config = dict(
    num_hidden_layers=10,
    hidden_size=128,
    num_attention_heads=4,
    num_key_value_heads=1,
    head_dim=32,
    intermediate_size=320,
    vocab_size=8192,
    hidden_act='geglu',
    norm='rmsnorm',
    norm_place='pre',
    norm_eps=1e-06,
    positions='rope',
    rope_theta=448000.0,
    rope_fraction=0.25,
    qk_norm=True,
    attn_scale=0.263,
    bias='none',
    tie_word_embeddings=True,
    parallel_block=False,
    init='uniform',
    init_std_qkv=0.0442,
    init_std_o=0.0,
    init_std_up=0.0442,
    init_std_down=0.0,
    optimizer='muon_variant',
    learning_rate=0.00995,
    lr_mult_o=2.0,
    beta1=0.93,
    lr_head=0.00629,
    warmup_steps=0,
    schedule='wsd',
    decay_fraction=0.688,
    decay_shape='square',
    final_lr_fraction=0.05,
    batch_tokens=8192,
    max_seq_len=256,
    doc_mask=True,
    z_loss=1e-05,
    train_tokens=97400000,
    max_steps=11890,
    dataset='wikipedia_en',
)
Each number is 500 + 40 x the weight over the matrix's rms, rounded and kept within 0 to 999. Layers, rows and columns count from 0. Numbers have three digits each.

# layer 6 attention query, 128x128, rms 0.295, rows 20-31,52-63,84-95,116-127, columns 0-63
485502483514556561493468508522465488540471491507532485511508513532502462566513462483490495471511519461473471493453469487510477488520537498454535585472504535458481456414576547552443522484519509
541458513441549521484517481547472458538446561545458520543496526502456492548572467523497541461473492458545544593477478498548474473581479520523438475518526542525525458526469528513427519501513493
477573546578560377466519468512524537490460519445479465540551498459497501537529501480478450525504531532520512534460540447509453511609537492505523492515490486538522527512472509549499505502502540
522485479473445422530447469483478546433537508483500486463510509519530462516469431476521482509498505538514444522462465493524517480497452538533455487487515457533548478471559456481559498536441466
471463491541463494521493552548465488448495496529474519548547556488517527474483511547538562568473444458422449612532438511453503600570477490514522505550488516468499525504464514519486481495534541
507568533535509550536495525470523483554555504523499492559442477481411483501542482495487534474441503431492513542421453532516468446523477446487432493381498497503503515448475486442512528514531472
526464420485413486551457525492502511450532487483512443566486461544475534444509554494484489501516505568535492544511497474480482540526416488539502507538544526499537515524473482471476486514456507
412486497503414537569504516539506559497533475440532462500379473524485470460496552441527488546527508552571455505482486550514426476459489519484515544575521564481468518499523528471495491502443482
566507486423529561463482476501472482471501499540573504510543507463534517460490483495482487482498502509540477501499509549560494501544529486499497438522519484473475502466461445523421544511518518
484503527526510474531480496486524465491484521544494456467535542429527508472457493531516424455439501498454521494500521531507547463448419517482427531426457463502540467465505485511525582420538450
523413484456458471488545505473504492500450483483511493533551571478490540469455565553486560518509566521481494405467443458538531501483481572468487490522487522512531586510502524470443544513538502
565524539519505411521510427476532467558534523457474481513528529502507478517516593539457562523464508447489505547414543533513500476478524476537474520488489479507523539485526538502512540496565539
571503510496471524428503527581456498505450484531494486433529526484479417513530485455479500439453452490511516520580430472531441528508487437449499500491428496529458455525532506582422494468405459
454460506502460502489561517496505490482559444583535471426480533495459503483514516519513456457552501489499512459561495528532494524472510496469429521447526479488430486541499478439538548456508477
434448483457467535385493486589534521527468466497474502430570502441547472574490549434501424467560540556462543529492447537475485521538475557448462531541532516546490523518497497495474527485463529
507515453533512477450468478463508498465433506473452539525544512466473502496509444508481460533531568529506481511471485482440542455509504527432488528538476478519483405500493483562543536491532489
527506522453511518482507464556496459556517449490499511501523478510501523515564480486445476476441505523545435510547464516556519516514569540536473552437500491424467508546493459481426474564522518
510536487501483505549549535505506451506511448482524516482491583502476511436538458521452536540442537554484571538533501467540492505484517518482561475363519482497493537520483491532561525496444550
454521495474452480498542516486474510554439499474527499566534543476476536557512537472465473471505459491479483495470545512515526539458522510529481433550498474437490531512483543569514509501474508
457542506501543504445443506536496526459454493505509470499585536495511516483512488469503419529508524536464476464482534536458500599490489470442519496495492497528555456507554507545525507531537479
436478486581458555540534517453448500525530459444554541584552518444443573458517384453507496541481502529438434551524496508532506450506575498481504492502493531431500495527456472530517510544518488
517553498528376472518515457478579433459512510456493481555639521491464492519493443508517503566441500504450505469444486457426549468465460484486493503454486590516568548486469478438505532522525531
551505491493522424497530532496438450513495515507497499581505571554501514493508560539432573527521537486515505551498537464459509473486439495510419495484532458480519505483535472475523545483535526
500582467497465500475488569543482506486471542466524492546560499532481490494504458517519528586532527492489516470477474527489509460446461530476546527510496472480542481515484522486552487466530524
432510464504463487583486516525572469587451489514450488550543524492515552527586488568520453444539517487461515572581489485600443493539470492450528503490437551497537489513581574577510507485525452
499504534491504424537543452554460424474510496554480417477508576495494466499529442538493569440462483505461589573536487517511566477491494478502440528555473453504488486493571464574451563477436494
529504495561506458520420560443521489534479495468422441527533439458578546515456572543499430542559490512472530523506503424541471505580500482437531495547554521484556528491539534422584485501515498
482506521543510441502449534444538523448575503514560526506479410489544483448507478513494512499534496550455545510499482505478516464435490560517531472493513580507464462457570458465504481524474420
466434482495542568490526548518462490464472472495498564522486568504513592496523489545501508504540461470409454476571511489443471535575512519533433443573502477535528560463445484409485481474518565
598507571532480499518535489456468500553569450521490486482442476475414563491519526489523585555486579468473595432472423492536597415473467528479440487399484545492463457535477441506492565518522473
459516526471480412531461515550517505504506501507441509458416532463468533468498455461488529503600492567486518527477507450456508528531439502575507556479539548485545449484445550463463517546498448
421487496473469443545434539494493614500475485446524460453439478499484489420475477443522468524577529547570532455506505525530470514513535514495527568586458498492544486502578499510495512449424479
502553454531474465465491512490441522442497447519555533494508460527510466476445454522470465469494449474468461469566544524548455546473538574442586419487412480406480527500515476538532456572466454
486462565590539525484462479491532520466460557553493496469489499468601502473467512439481485479499504568494565528453510488524521421476531461471492519476552443577532464535493425493544557396500479
459518503473454442439549533459496489581491452411490538480484529519493561472546511550466556492592616476549518489488403506471480463576422500579499546446527550545503556516454571499518536516538474
496463487427512522448523407506524467594486548491473435511484469433450541440463588566464559503545538474478488437499473489508616427553522344511511607464578549448506514485393552540505526492616517
474486540554503475436566446513504540453520480512483518470561494512498536464465596492497497441528493529520488504464584542549434448520531489424500555441495613501559515542477525429584575480483545
533458484553472455571551455545509487450486576539509447517510540516523479502478535417514517440482511465462549500543453454519550456465522473560463589539524548500457495531523495510520558444524486
489431607525515510466489541516529480500466521461430473502530487470493540492558457449514444430497508560450515482470489482486407499460575483442541590398580483499505540510474423566491499481512453
508558507539441504500492522471443534540522508446486507516455460516455528477427412492556453607514484511413509469463508545465536489487508555527496494471478530462467547482475504486570533522493464
502542520434574522506549481490526520455462466443482503434508490491478554537507500471463497511500471533520589510473552457484466516489493497539486484500417416474458549546464494524486495543452572
510502562522489489489501507430533515479433525482460447496538457523456476457510509537489500519487521460528487529472548441465521410434495504500526503445405499463512471499482517578479577491468384
449499584545550462532534518542616484506519466483476520530487506523523524488497475527501461493459463585471501515474546493518503494490457540548532467500501501507523541513565519505501505484474502
505549429562476431464455501509448632441500489521503479492425494505497461385450502542463480549600476475561435497518542446496529523566438513555557396583458482476529491492480428460546470579526418
521580476563434536480535495495533517467549458502524449511427406466471430523448534421552498495444462529469481511518518473430537535473485556516540494534497502481476491522552490494546529599473468
538513500519480505550493474507481500379480486508511499472511488520462465432472499457486490513449447551491498526493514538507550472497536477562511477499473514505465527537511446468516545485543480
487519432444471451431496526521467449521447534463536544549546575495490492516502480527461525532492590457537505566552476468536508511519500485545417547505448498511519509508530527501518545498548503
545505444425495511484511481537502474505518534484463410458521479492491526493505485466522513533488531490519479500482511528481516465459471437524484522502466509510566462549504510527488561450535480
# layer 6 attention key, 32x128, rms 0.331, rows 20-31, columns 0-63
536454467541485496587492571508587512447434472434466488554484483495538508533550529484508500472523472554499500543454511524492543494509492532448468479547519501524508535514476550496557521514479479
499420465459481547583544452506474440529512535583555488417429543544489454555561459473463554487428513546472540492531466526570586484383554469494437446511532556524526525520504458523524570434410473
474481508473519567563367498523541457520449433477437485513491478471520505524480510464495480426579477532475427511544541527432466505564433428448549514477512489522572505525504481395480544517524492
527535521486491450498517528427435470446534475523511484464461511477533430492499471481530556540474545552460494423531447526417500457495509540463490485569522486541434510474520481479480505567486447
538626544483536498561460543517481496533394559483483493512466550450540455510482463503538495462502417408474459550464516478525452544572489438461496473441551507509501526553547513520534501519533505
549510605447469559569565520435475497498541518606498527490443421553446563451522541572515592561510580513516498371462498473524556429487525516515454501422462534475493465484409493625486498476533522
473601469500492518526476485499488501454488466493485460509502515446494524470532559496543514462526471469469545538530451480509507497579426490506539512467473528434535462491534538471476483495485474
526544459476543481454491518430473470455488513454470509493494481486538563400472447482523458409535439541605467448538461431443452551584536511522519503525455451537526432472560491478486506556488463
539517565489476554491407563477531576485500482533517494492518470510455522529517533511554477482458413462480492479502451473480446548562527524482519457483434475461456511570500509408488467568423483
481439547448472491475486507508478529532566518574461489442494482536516512535499486486464503501455574451509488470551531481572502458483456473487541463533517403517525544516518493516534526497466538
510560400493430483490529530481468467526509488491491510555511592538439522534523490594417565575555589550477514476529519499519463496532435518542424499461538534485537555464489535466521526431491522
508543518505429496492541456529518465553554500542503482449490524552535474535561527555479514463507525529472568511479471484539519464511510485543467560458544489412521497528524521504489499473497585
# layer 6 attention value, 32x128, rms 0.432, rows 0-30, columns 0-63
375538522450497562487497568478604484528564484490512498467506515527486504496486532594513523488478468604470427499452461517503461505535484501515486557518514501520509475462461436504513552467501507
537448475477476553513534551437509503530482452499591520410594448476540474418547451486521482551554539528586534470514511521476584567463531476489527433512528503488449522574558543540514499597555507
505528483470509528472516477609483496559486463496533480431502528570470573466528518471471518485523586482524468465471584466463523517479487511451530481458554532480479493549488552513492522573524547
543512477561552468478472494512517506544457472526490487509493551455507497535508519550635511545487526481516524517572536538531507444504521499514421521448486471533519472417480512499480463488489442
470424527519520407528460469519471541432456484439498603457533548499474475530564538542465472512413524442487484401463456507507542473464557548510526539553481436468500513455543462561501452505538527
436472494507543452532457506486595410517502503479518488546482492493485523524520488462476428526511486519462529518469517542461583479499543492501498529468486533460525530485435550446479485518487500
521552486502576539505522484547517467557447548506419414578457529534488562525533522482541525459506453500468487475384527502487491481461540520536517444499557432553511552496484519427499557450500487
502418512431527546531412466467511426501423511446490526470568487524478426570480560529558538477504540508454476455520543389503485490504524458519473574454547512519440463489458516484487477502455494
503532575460470431458573525460509566445491451552482529493570533490517470504449572470453500484490452552496511473415533471534565480527535449544488505510460445525499536524493507524480507531484485
528463510571520469522590561506524516548423478499432527492500495408537520466478485543416518480514490477528532546472471508471468513522521508560505493488538529481494452502394442510530544478418503
476449469438501558486513500470477566508451519550521494521426543561440473580497499453482519457454554471586506504477471484467569515542466502413465501448392479507528510511519481503476541569502497
436495477517553530541479540504511506592472552554518350546508441549524513539481584534512489499550481502573439479442507465442547450526490516437453405429414488536498551430491522440491512493523535
552562567592510512553533456533534472561500521447471493400536516578555490488507486441483436568499563483524562502450485579480469519491480464443502500513535428523509433507519502444601547478480500
535556432500462558451450484484524466491517475510492467466494445399385483502492494516497543495568451449458494515480493454501479468496465509492436486513500578569458500481495541556461480502406496
469489503437457438511493527525502487509506510496430517480487543518470530533537531470541461554536542503542577508480598536533498494531450514476420548506509473462586491545473520477458477551481510
525518482515512503571533440478549535506520553553541465473553525501533474518466517506453376484495516541497535470459497481467486525467543517499593510479515582524514558555527496513503469510477449
523509516515506416462492519483474583509604509512513525481535470446488519469520511543553536504539460504513515528537478495450512496439438438471454568472499516478480499583545503475479498513538513
474554447612522555509535592519518432561454504474497521434464527466566478489512516411522478531493508512479509478494465458521526537495543517466440474473533518480555383523420544533455566477534520
445480502484526490549527538475541548462480504512441465453458523509496564464530490553583468512487519516460643479524493576472490438479522473571468466480494529523509522518540497510510558535522441
527464511500488455517533454491530547440461523496502441454441507568472499511547462527526505487498540409541490517539489474592460472470513506459481539512530512494490504521545514476479456493562551
453580554502543467485446511548468531512527503559515488506489529522567470572591517520501468482460447509514454500523530536486473453451487495524509564531548545433504464506552483563444546471472484
554460514541511475532548474511429468429502482525519529495524473529478506504526472540501491529523440595419466527483494473510557532426425492464509465459515528584544459461500509464464454509465479
476554533558495449528466473505444540494493466429549508530507416546497443547402521426529450563513499456476553562499603547507498502497520531545503577463490446391503501557496456471479489534438527
487545504420513542580548450518431633469500465438581489572508529452485494512508506483520483464489523539508454505445532482491453487485596472473473550497474458553490447544497546555562491555418538
499528511491436506475491569508438416503424539488542448495522485501454579479505474551513510517529482554455451484533485504485453480484548554463426488481500476507521505449474538484501465550537506
534476564580480538515503480446564512463518559452483491424493519529515452470451465447455529497450495540473497444482482474512493536480511547476520450492457495424520506464456542392597559536498526
461540506501490484534479543537514479573506561507501496485402493462442521394526472475518552508487513523431467599475573563484551514559499572487504476579497504407487571512515541529490502569555571
452510490486532497600469419471480515507520488506515536473487543504496535508522525513518503497460518506479550580509485498451480538454544502435427512501524493545476549507508461481461454470516492
582488524505576510481494480505550543511490566478485531525550478596418569490492491547491474510588474520496472470506412524522543432602539421480523500482461514470519516503502481521506530500464510
449475434501598541522575444492444508459516491509470508463517429460537496522501504613598540511532552503526510548545425517557490513452556545429504459503453517490547500495447487464572515531564487
471495485520499491462525481442582501444559439512470521428449487438415535525489397546508526492546430507471470467533460495464495478425515433551484523561577455554493559488563435516514541495478483
# layer 6 attention output (transposed), 128x128, rms 0.764, rows 0-30,32-62,64-94,96-125, columns 0-63
538510546421553519507540438516453546473511449562472496538489456471470518472506493526465569483527479530446472503477495511482538523512462447448489480470432580450518531487438462502508507513469437
497459457498422531527486471456510506480540490403586533578503450462470514486484492463482435529502533539551457476480489542473515478502485512541533491506535543482449468509552453449444621541472502
522502501468531477479505496547465517472559487484525496553491431550490494447440530546474492530509524483457477406435525456543462486461532494523537496542518556535578511498409480475541496488514644
489520545497477463464449495551496508494415479500499499472490456507508514455503520520534481499519518463514531515491505579505478443457516504473510566475447490493527441547565516574547501522498473
501501499574478443501514553468470526530561495522468478534467563581458523522514542499494478494518501516571458517488495549533467556584491545480492454573496478456496518442520465450516471477472504
506461485519498483501555494480529488460501455518554528506499499528467514473509539574525559547554491501508516476488490456504593466544507482522474513510430591413554543486530588483455461441488508
469479492485554526477452479495518528502481480498525438544486504460496485500497491515505466472458492429526582513494490491557509486426513463455523446554546518517520502489521517388420528500508515
500459462516525461474515507432515491585508468468488470502474537552556485529531485486456541501536468470552471468447539503478539555559534508445550461509522512511520545519489488478480517547466548
475550532525517514510447466443460490494543486579524493504518506517435566503494502500442499561532511502528480523495480449505516523424535484540488485579470366440483471483519497557454520571464438
470451455463485504520511482502457519494452476534461518462510538452550488492525502494487475485542442528490506517462497493465544507485523492581496493484525521525480524469507497544522537462447530
505509448470484520557482481501466494501547499412481498507513493438513520463488457482525522492521588580537504531469521458514555506493491504568499499576508500507557549518453541511537526528562451
440553508506586508534464489461500461528524490497537462527414465550521625438534521447488471559507490543537469457486563495511550454568538528480462524486493527519544499473462502530491483471571520
453431511510479531552508531469532524448429508512506498560487492526554560561469534469527454515528524580495505508484495473517451468528475548500461456496553493491527514513539496483540463466491569
499544558416484501452506531485522485528471506460483481466524434483495491552463472533474531540457484460522515522486504440456519517485500467549493503414473528512518464535431554447448432496539521
563449463493529448499511538520490471457500499437503491502519495554547541522483535441484493524491479534540512481542525457484488488502526571534545523532511487449515503521590484489468539479574540
425527494555514540537448481494475517497448498473495471517556480514474514525467563514531385478474483541539470539465570459496502517499506529490567484452494478503532444520481476526571549523458445
482560456463468535474530511450475562458532443530500528437472519477524423555515475477481443460495510478501470476544497511505511567458494547513526474548498512493499505551583432551500480517451459
513485469565496516539533487516506435455489493445463479523484537488490509422498538462460483525489459540535563580449539568499540558487477480521467461440497420468487516520402527516486544434525601
478465456467514492548517550463492506497480522549486526499525463530534557475501463558455499494478484447497481470453513513577491503462489483535508456444450511491483477492521479531539438502514496
538497481466528467526547528423527527482517497467510591516495479548527507423507477512474509478507493484474492494489492489450455488440542523510446482492504506553563525491492488470493506501501449
504522555531484465478431499496492489469489518553522525524443494529493498459530536424475482478517490586455476503544468469513536440507540490525514423537485472522487476491532472457518462485534411
548486547526534482525491465503484492449513498469515449535471521500509495533468490487500504583434392526472505523530534490488532500432489559530520529505455476499451444527459460506509437453449519
464511530454486455501497476626484439602460425520494531550478517505505543496530519522493475505468499476448520513457548495539485501506486480470476506422472550432488518526543594574512543483537543
434534561458553516509561508516467543488491556447587549531595552519462483563562501486515539537449457528492452515501512496481558545486562485590499421546512512517497486511495514552433492539521537
484477534590458577496453503505512444522478584455436525562532564495467510528542487551521460431511498451496445570515540520503431465489548508500550491451534528521498484495440468478518481492505474
444534537533466527519484520512534520511492515539505542549509544485562510490443468499443518511539457552538486512572483498420529521587443448511501557500456480459551515502471429498517516521483521
500508507506550495456522511434490525514532525500430492481536491462496583527457506424549559522535545553439530480457452474422465473516433583479495521484552566521484467562472488483500501525465519
441491512470528449493489517473516512487528519552510412535495510605471485526508484541485450508484520494593485442543590494536545493568480534492549591448522508516544549525557527514496423490452524
525506494538444520595481461498484523552531496511442544499477477496525499572516495477491561516474493446461533528512470510513531473529544421503502520462489427509521487494501439507403449555558472
486513513518512498548552501437520526486463501480500612455429472543538496486529463524483459486430496491517480484470532522524451525498507543505468447473550478555463502481474485469487479486563469
553417431412520505503493520514492491540500543528486446508516560552468534553535474548526508488445522474486507531575488485494553448475450510491506491463527585533517497468467506503499527530474441
472500490488500472525504489506541516494540446519532538473526513482499526520483465514467491514516517539504496495515498562474512496461504505521507457475464437457485501518485505457500547496520501
534521486490491508493541493461511485529493471490495498494443553512477528450492500499477534476490472507523528518523505464501496561546500503530479519481474488536519530463523471499490470495462494
507525496493501455479475498525492509476479469512549522502528464496535471549446465487484511551522551527472510528584486523562496450453547543478511507482475452461484511517519459479486499498544476
478518497482529535448522517481521487470494526570486528512529535474554481452482493523492466537504508476490500478540469554491538501465501480474529472478495471553496513503522500492502554505536504
476463519490528511501536489564476488504461481486515493520526538510505506503505517490492496476479564500503482526549485562529529524479562504468479474484453494492472486521530475488425538480398501
538509517485502538526480540481455489493496493478524514544503544505581510484482468462470482501447504535509460524511478474531490478547491521508513493445518491532516497520491445532549500501454524
520512479513482503512462504516506446492467522471454491503498494471518457446516494526527495463540481490486523519502514498480458483536501536477585503509464501522549512462550513498501550524505466
470473485513484528474545482506534550472511499511523521439437517491486532444537475477462478450472468473525467479540439510470479518417522498505522490505451472518468467469495472500523538500499454
470475490531457500502487477523544539502521535503524444471558501500506477483473485484535477479487500487501541458522478508456520485455477510519458489486502485533489511486508473440514513488489472
488510483490512503502500505492515459487544467503512456510493481491471536502483514514528500499473555490460505523482513517498487505478482502498473467489520499458518471489523506510432484530532465
511528529517463490467487517493485505463506487453465473515544528499532446516501463538538496552518496485480446497547500488497513492489451490449535511537475451489534508482549513484486556482478499
543504504519502485523479529552483502524485507484497497508501472502501475517502509460498519488500491514522543570437504478459494516507520457545504531491520546482516461482458517483531438483525520
467488503495506492455528437545520515479525508505509468496511542491496511511490533525485513476462534463466494476501492502478505556456496480472484512482480502500501463510511477519475517481413497
515523516491513500514527506468451504501516497521561548474406510463547524471505488474523514489529409544507505516507468478574487539551502474506459436473553510513509468512499513505557492476512564
491557542505508533491488521471499494504499489512518520480532478501501492450481517551503491501473472429484501461476495468457485535489473450482485495453474511556514501498496512519529455521549495
488473461498507527484487486503548485514463537557464520495488491493481510480530450505523498485475530461514496485473524519439488504472467515524495456553458525450484507517527552525500483571477504
517493490541523481453491439588451503467558496488476458511472502496508455531484504482486430496499509426489498516503536477485558488530520490458495535495502517463533475486480446469541479484488564
478498530487517491460520514499516510525558457514498556482550493516483458550517506457507489487532487504500464497482467544559510499488493516506537521517503494519488532508537512455479503469467472
501511453502555508528458491506446522488495528514474479536511545502521514514542501473521505508469534489501538543489521504508459524576449491472497458515538512450532480522479524489535511545517514
480499501507469481525522510489527531489457489521479507495478539470518505474495500470544496437494488528501484520451504522488503517546482514522532415493454507511557495536505543506530524517471501
481523514476502474464519535469508525520487505442489544548539504460516514505536459529508498504510519564493480513535510505518420549490533456520487503513449458515514483455553546489510536476506515
545496468453498458473443517488481508537468501503499540493529511503513495475487508544447501467499611514484524539491538510505499519526477492510511464474496498461507490491515473511454494484525474
530484463481507516525509470486497505481492528514525468484496545483505481507497522518458523476507513513512481464497486495562500494496517503478476540509488520509470512531490503521487500498462482
481505526498503508458498486460547499488479494503477532455464501461492541499494525509487482468508516497482469464503509554521488555497493509482463531439479491508491499504517465467484561526454512
542540477523533480522506500560484493494516477494469450494495476517501480514454542464505529486488492506526518510521465475516479534537489546515471536479468510534500531481516465469444500500470499
509485483479549500477489517533484506493453499469520483525479485506525492483492525508518519471486505502493508549539495525495502549517556482508527539500535534530498466510496512521476505512463480
444495490534531512544441530510532498499445485539469506529564511541549488465558448498498486497476538515516465468513550440502481500490517508503532438523445415491532511480522508524554502515505493
479489465485490498487565428507503470461499505495525474468501491520465472509483490511477513496508512509485548456465486491478465474427519529522480475519483508504523523493442526519483500486470506
512524520528477465480437482493464475517512507450500460511458483533507502443463486541479510518474507469505557522456492407405481478447490547565513426530488476487477497463516509486544493460542473
476507544504499468484461470467491473514494460509526539504545506497541511493482454521487498534483461533546510455502452489514523471454550507504512476496499463486493516518531520527525515459528531
474553493497501508490506530534471502499483495465472542530510476477474509503484503502457526489522516478485479552588479563521474503505576516533523527472475504475493506467512516484455496485502479
452495529605448424477480583551507421546462590419530481448515514557532507570472594450547417548468531509544530496507564432577466456507552589576514574553602397594455472550614594479503533427538556
478538573516604480393520540580489450521465553637388429429438582510577477529549579595574644424519459470433589551570505432537506545510503466453463565497545461560529519450461539545547343403563529
518484518547404514526455474425524488501453538563432501412530626467504461500578486466529469515503464495565502603566452614465559508525460448499462533516451486471420504504642561594486483493499344
478498449488503597512587469452494453527601530507539513486525553433506465548499516474485502462459495582439398505516476369508498596574414510500516399565566533491486552506384450406492498500457515
496520511467525585517499357547545449472451544513537574466563506438555449518510454484480522507508518498360540500558536417431543438418510445543486594347522557545598467529420496585464579479513440
546536515445429527453487490539454502566479554459444473510465511480589515483490482357482418436444565472501468467513531548441329595445520528508533481464611461638343376543392344493548560524497494
499533559544391468556568610503463481526495492516502600476504512522486495520519467409475539512569490640435418488517460569421531500633502503564455591457412472520450503494478521668617443513451498
502573585478443506512531477572463530390459512571515576486527414484398534488457531474546481493513569525468428575559495466508525403397494474577485522461506451469493453502523501542525468446539482
532437478537474509483561512574530508535461496395423515537429510513563419479498471513511498454500518511560515514546536603563484496605405461405499490396534621551525509532447462444559470409543585
592621604542527532429447482511512459490545482474551525561477476567445510510513507430516476518471540436498430492507526550517432468489503534392518507506521480479556430553516469486554451550582501
521519538564518473436503559510462538488467487596540478478498497565433439544481599540467473464413384387408543485491392564509424475446497487382520496391492503504385428486528450424480467435369505
627432445465379449412600524511506543437456472519485618394593568467511343618455446580497534386417459428453506542553413482455439613459431484565519432491559434497409551551635455507516478546415478
555587494507484439411465520513445448559563528528471480494501492455388436401504487546469603493449458434495561523533529489451611572482560449527589541487460497510421492518521550499478525540516349
455409409598530421547573463519461526451559531539557537540482611644533528387489558442470433465518546586467517456577501556559466472541478618435501465597490439448503545508600396544544538537593440
419523541522457563472474429557544559569467550575522512517541499419404450474570465489513556509503505518423457605495454569505532560520473364548478444425423501607516456474330504514536512505410392
588472525408507468430585538513461566492500521554489596467471496512543443436547387462433654511558549431434544435533397519432467512536495481438476548557430542515483560516509504518441428490561496
531441555525469477592496472500530410595416519512504482523540499505497602451533572547531589518561503472503494552427555470525462462539531466440431511535511481548541459434411590457532530467498557
517541552482507424431440504445533591580486550532553508424511420587530513587481420574552529478521569461520393418582433383493420446557539495466548535632533545540515443448557479511547421598506327
564588570558466516446487440606514494530563440442502412438504537511460386547481515417564502574596513541514505489538451456409490519487566548400465621594531505523520519501473553512485546548512533
427518570528457586436454492574426477575492484543515346470527546399484444600499528453531512529474479495532569461450435523569604530527462481487570474527499512429411410523499473514492518473457522
567478449450525590584597481441542509522478472348466495439596520498555528562390495521500612571492521459553553556395526506526481494500452549482450575448512518508541512554361496499411545529505620
435538452473433550440520513506458502550504454536426615506506460463442526498515547471511553424562655431574433420457441491524502487648519411488449499514568530537515545546501515518510630588608511
536505521513525611504528522319554557378546596464504461427521458503491372539497505486493550519506543461590455530520472509469576485497574525555519499625545407603514473466429396377448451518403457
620399371587431449488368506515576419498482426541398434456423381433572493340462481518510484442518574536480607511454439523504459470503444549428481548474541515429503535456476522392589475467509448
513487329426473461576502431481512631469606445555586457458434440504515435486460546385518567586524492614565564428445426489501644552500432407493445511595542458462506489415622516515443624489460507
616450462499535449505472441508437544515486453427470420370457469524399511479559546477542496485421559420471501479438541503587467442436566532463493441534508522512440521525520592534449456453505505
540473516538430516521523478548492471438463439476622496518419478536533329420538509601438446488482425449622456531497558527655546517461570393506477503509461381463508532416434538502533532481505425
532532548560459585448499502518430474537444427437472608441495460352561521473488541451509516543479472486430493586413397530499469480416477440463431389589484443451422397465472506562547590488550511
418462527471581498393480542496495449391446508470603422484530611504439490481456475491516427510569529594563431489554592541476452565447493552503482470623580589496503538526460544482651605404428542
492544550451502496417468494573534479494530500499458352536567530433452545463489516439516513500592505519467548526512455416520634455493521497436538554555503475485547514519513546525467435496404550
412572609684459451539491484510555525408530538490530570476480446460548464437430594488497450517541455575570464468367536498504389656584571518556494501586437441395437543526516438540526390465526613
520497441505521536461477483478486514457540507519478480500490457448525477451518443526494485475481504430530517487541470511448520539516475492482486462468497535444513520496476495535502426548496512
472500525518517479575464513511495517518518514458495522511527489530500546504464458445459410527493498532484428512485541525519461421491520540518513478504470519496532479514473529479526533478516479
477481481508537540490544520504507492534524527491491487523469479485481505533506527510520496447461501474474520479448518476508478519530444504493476467498555475526520486506441465456511486497426531
525462489518510457528440521549485525474499461473458465511468486548465526508488500482468513478542497488529558490425527526496466500532527513524497524510469488481496541509520521525482509479509539
513515466456517515480465582440515508481518494514474462511457414476499508517482512506526533511510444498515544497454472498524483489538441480510505508499515485495480541517522509480529474532537520
499513511529535479513507478510492522506523505506481470480552488502443412546511515606524585522533457510488510534483510466577581475491493519481479480526453476485524578473523547546483499526540485
528454458486497506455489469475538528492551481522515466465519495505505516513468538526534500534481532484552503502527495517535535483474468507507469457460509493478530475547477488438475459486552491
494515515508505506502445556524518463542529502465501469520527506487547539507477493539509462541488478531457593466464489536487484547552434539492481471551464544484502506485467546462446504505507480
494539498463533507516466546489491463484519522461548499511475510461489518496556491481495475517458478500450461481457512475473503505475545543522535522530531496506492504501510561516546493480513507
428485468509475476514524524497509511486511516504536516475516483549512481502496495526499532510517472512491515498555468454516552472483490490518511515560463501527457535482500539474432480469485488
441469497517503507526512471477541444534452501499521533488501501481526573455485499492495472514519513541549488463511579477502484528583529522587500495507533553517538508496509496547511467533546532
456496512490544518506482468529522465495516494472480473576492529499472514469505496481513481539527537466486484481506506507556521470456489518467481518547451502487529448505503502511482546489478500
503507456481530502535482503483543534482476521507512529493454496487525527482532451514501473489526473516476442487516463511528477453525481521487468491501516547441527531486438481509468507536563536
548483520496476557501473503515517454521459471486445480521515488503484444532534485529534569497502513473510484526486509532488504502473501465499542539509484500507485532458458497493467525488405491
530503480525534497492516524464459484471527459488487505501432498534581499504489470503505474469518474504528522475505456446513524443499516568440565521555533493448418532503563490490445490471491536
481488496526479481467447508513516482439562449458514449497505504471481510530467552503494504492495471563484480521531511517593515503446510489553473522461529433489508469499464488429498524442486524
486474503445510557492485502506538478479457506521524453464435483503503481451468443524487514475467480593497500505509484521514485539508475524559512506470484548476498547532516496520470478565486467
485497498460477548561513453523475482469471456520482489566516554450464504444537537511496533473492464478446536533499526510512519499472511507497482481425477493484537539515506450501469511530481532
494461521485489502486513510441488472496476434479546571547474494482494521532532539500450516460450474516499474509526528494543533467498487493512533452474520499510501517454514468455456487441466537
499484483480550472501475530490494479482561472520518538510519497534458541495485495516467526513556497513473475539578530479489481511500503487527450550491492429493527540494470463496485487500535503
483496504520462453451484541531457481471492462547526470541481505495471476452491496522526459482530480443533454474517478528481510562521473524512523469533533505501457538478533514480563416547510485
459486528543527505499524525509556501502535516465550426493518536551543459502484512504522451530492446507532573484494504516495440463468494523503509532530488456483502520465536532463524475430474500
480477471515497458448486496540469470515498493556464492504487514534490569444507465517537494506520481519503514462493499521458470522503410490493491485479485548495517530504534506519534462490577499
469499539487514494514523515483470521527534551545497508534563502560481501544489462528480512563500468462509447477589525476442521478527469495516527482508474452516506479511520488520463487494544475
500488589475527476440550574462469482511436503540480568483536493512513539510545425554473476505461489473436477532526514517505494490487519493505544480486459494511510496566477528513556429475527480
454539482461470512498496584494506442504557519546518526546515540491539444540495480513498489509521505551515506533468489502478458510448443462529508490505487484543551512481543464495512497508534466
525521501476463494477497506490479523518521512470485483489515545470463537543415539482508461483538503503465499512500470506500461498500484507525478477485547522546493475550549473475479491480496532
521528472472464488528475553473514524471496521481535474560473562541506521492525488488504506478528518522484493490519514485502535471539489549569547494480515564510519501482494473459508506543545472
497545492486454503504534535509503513517498470528506557537507460447571491452532483474511489502476485476515506462457448524541465464534481515494531483432434502514461474496481543507445425563516501
526438472537497466538491524518476519551485549483500468520464487575499480556492546479463495506502534440514488514510568521443466475566503472542520515454463543471494471473506491522534518515455452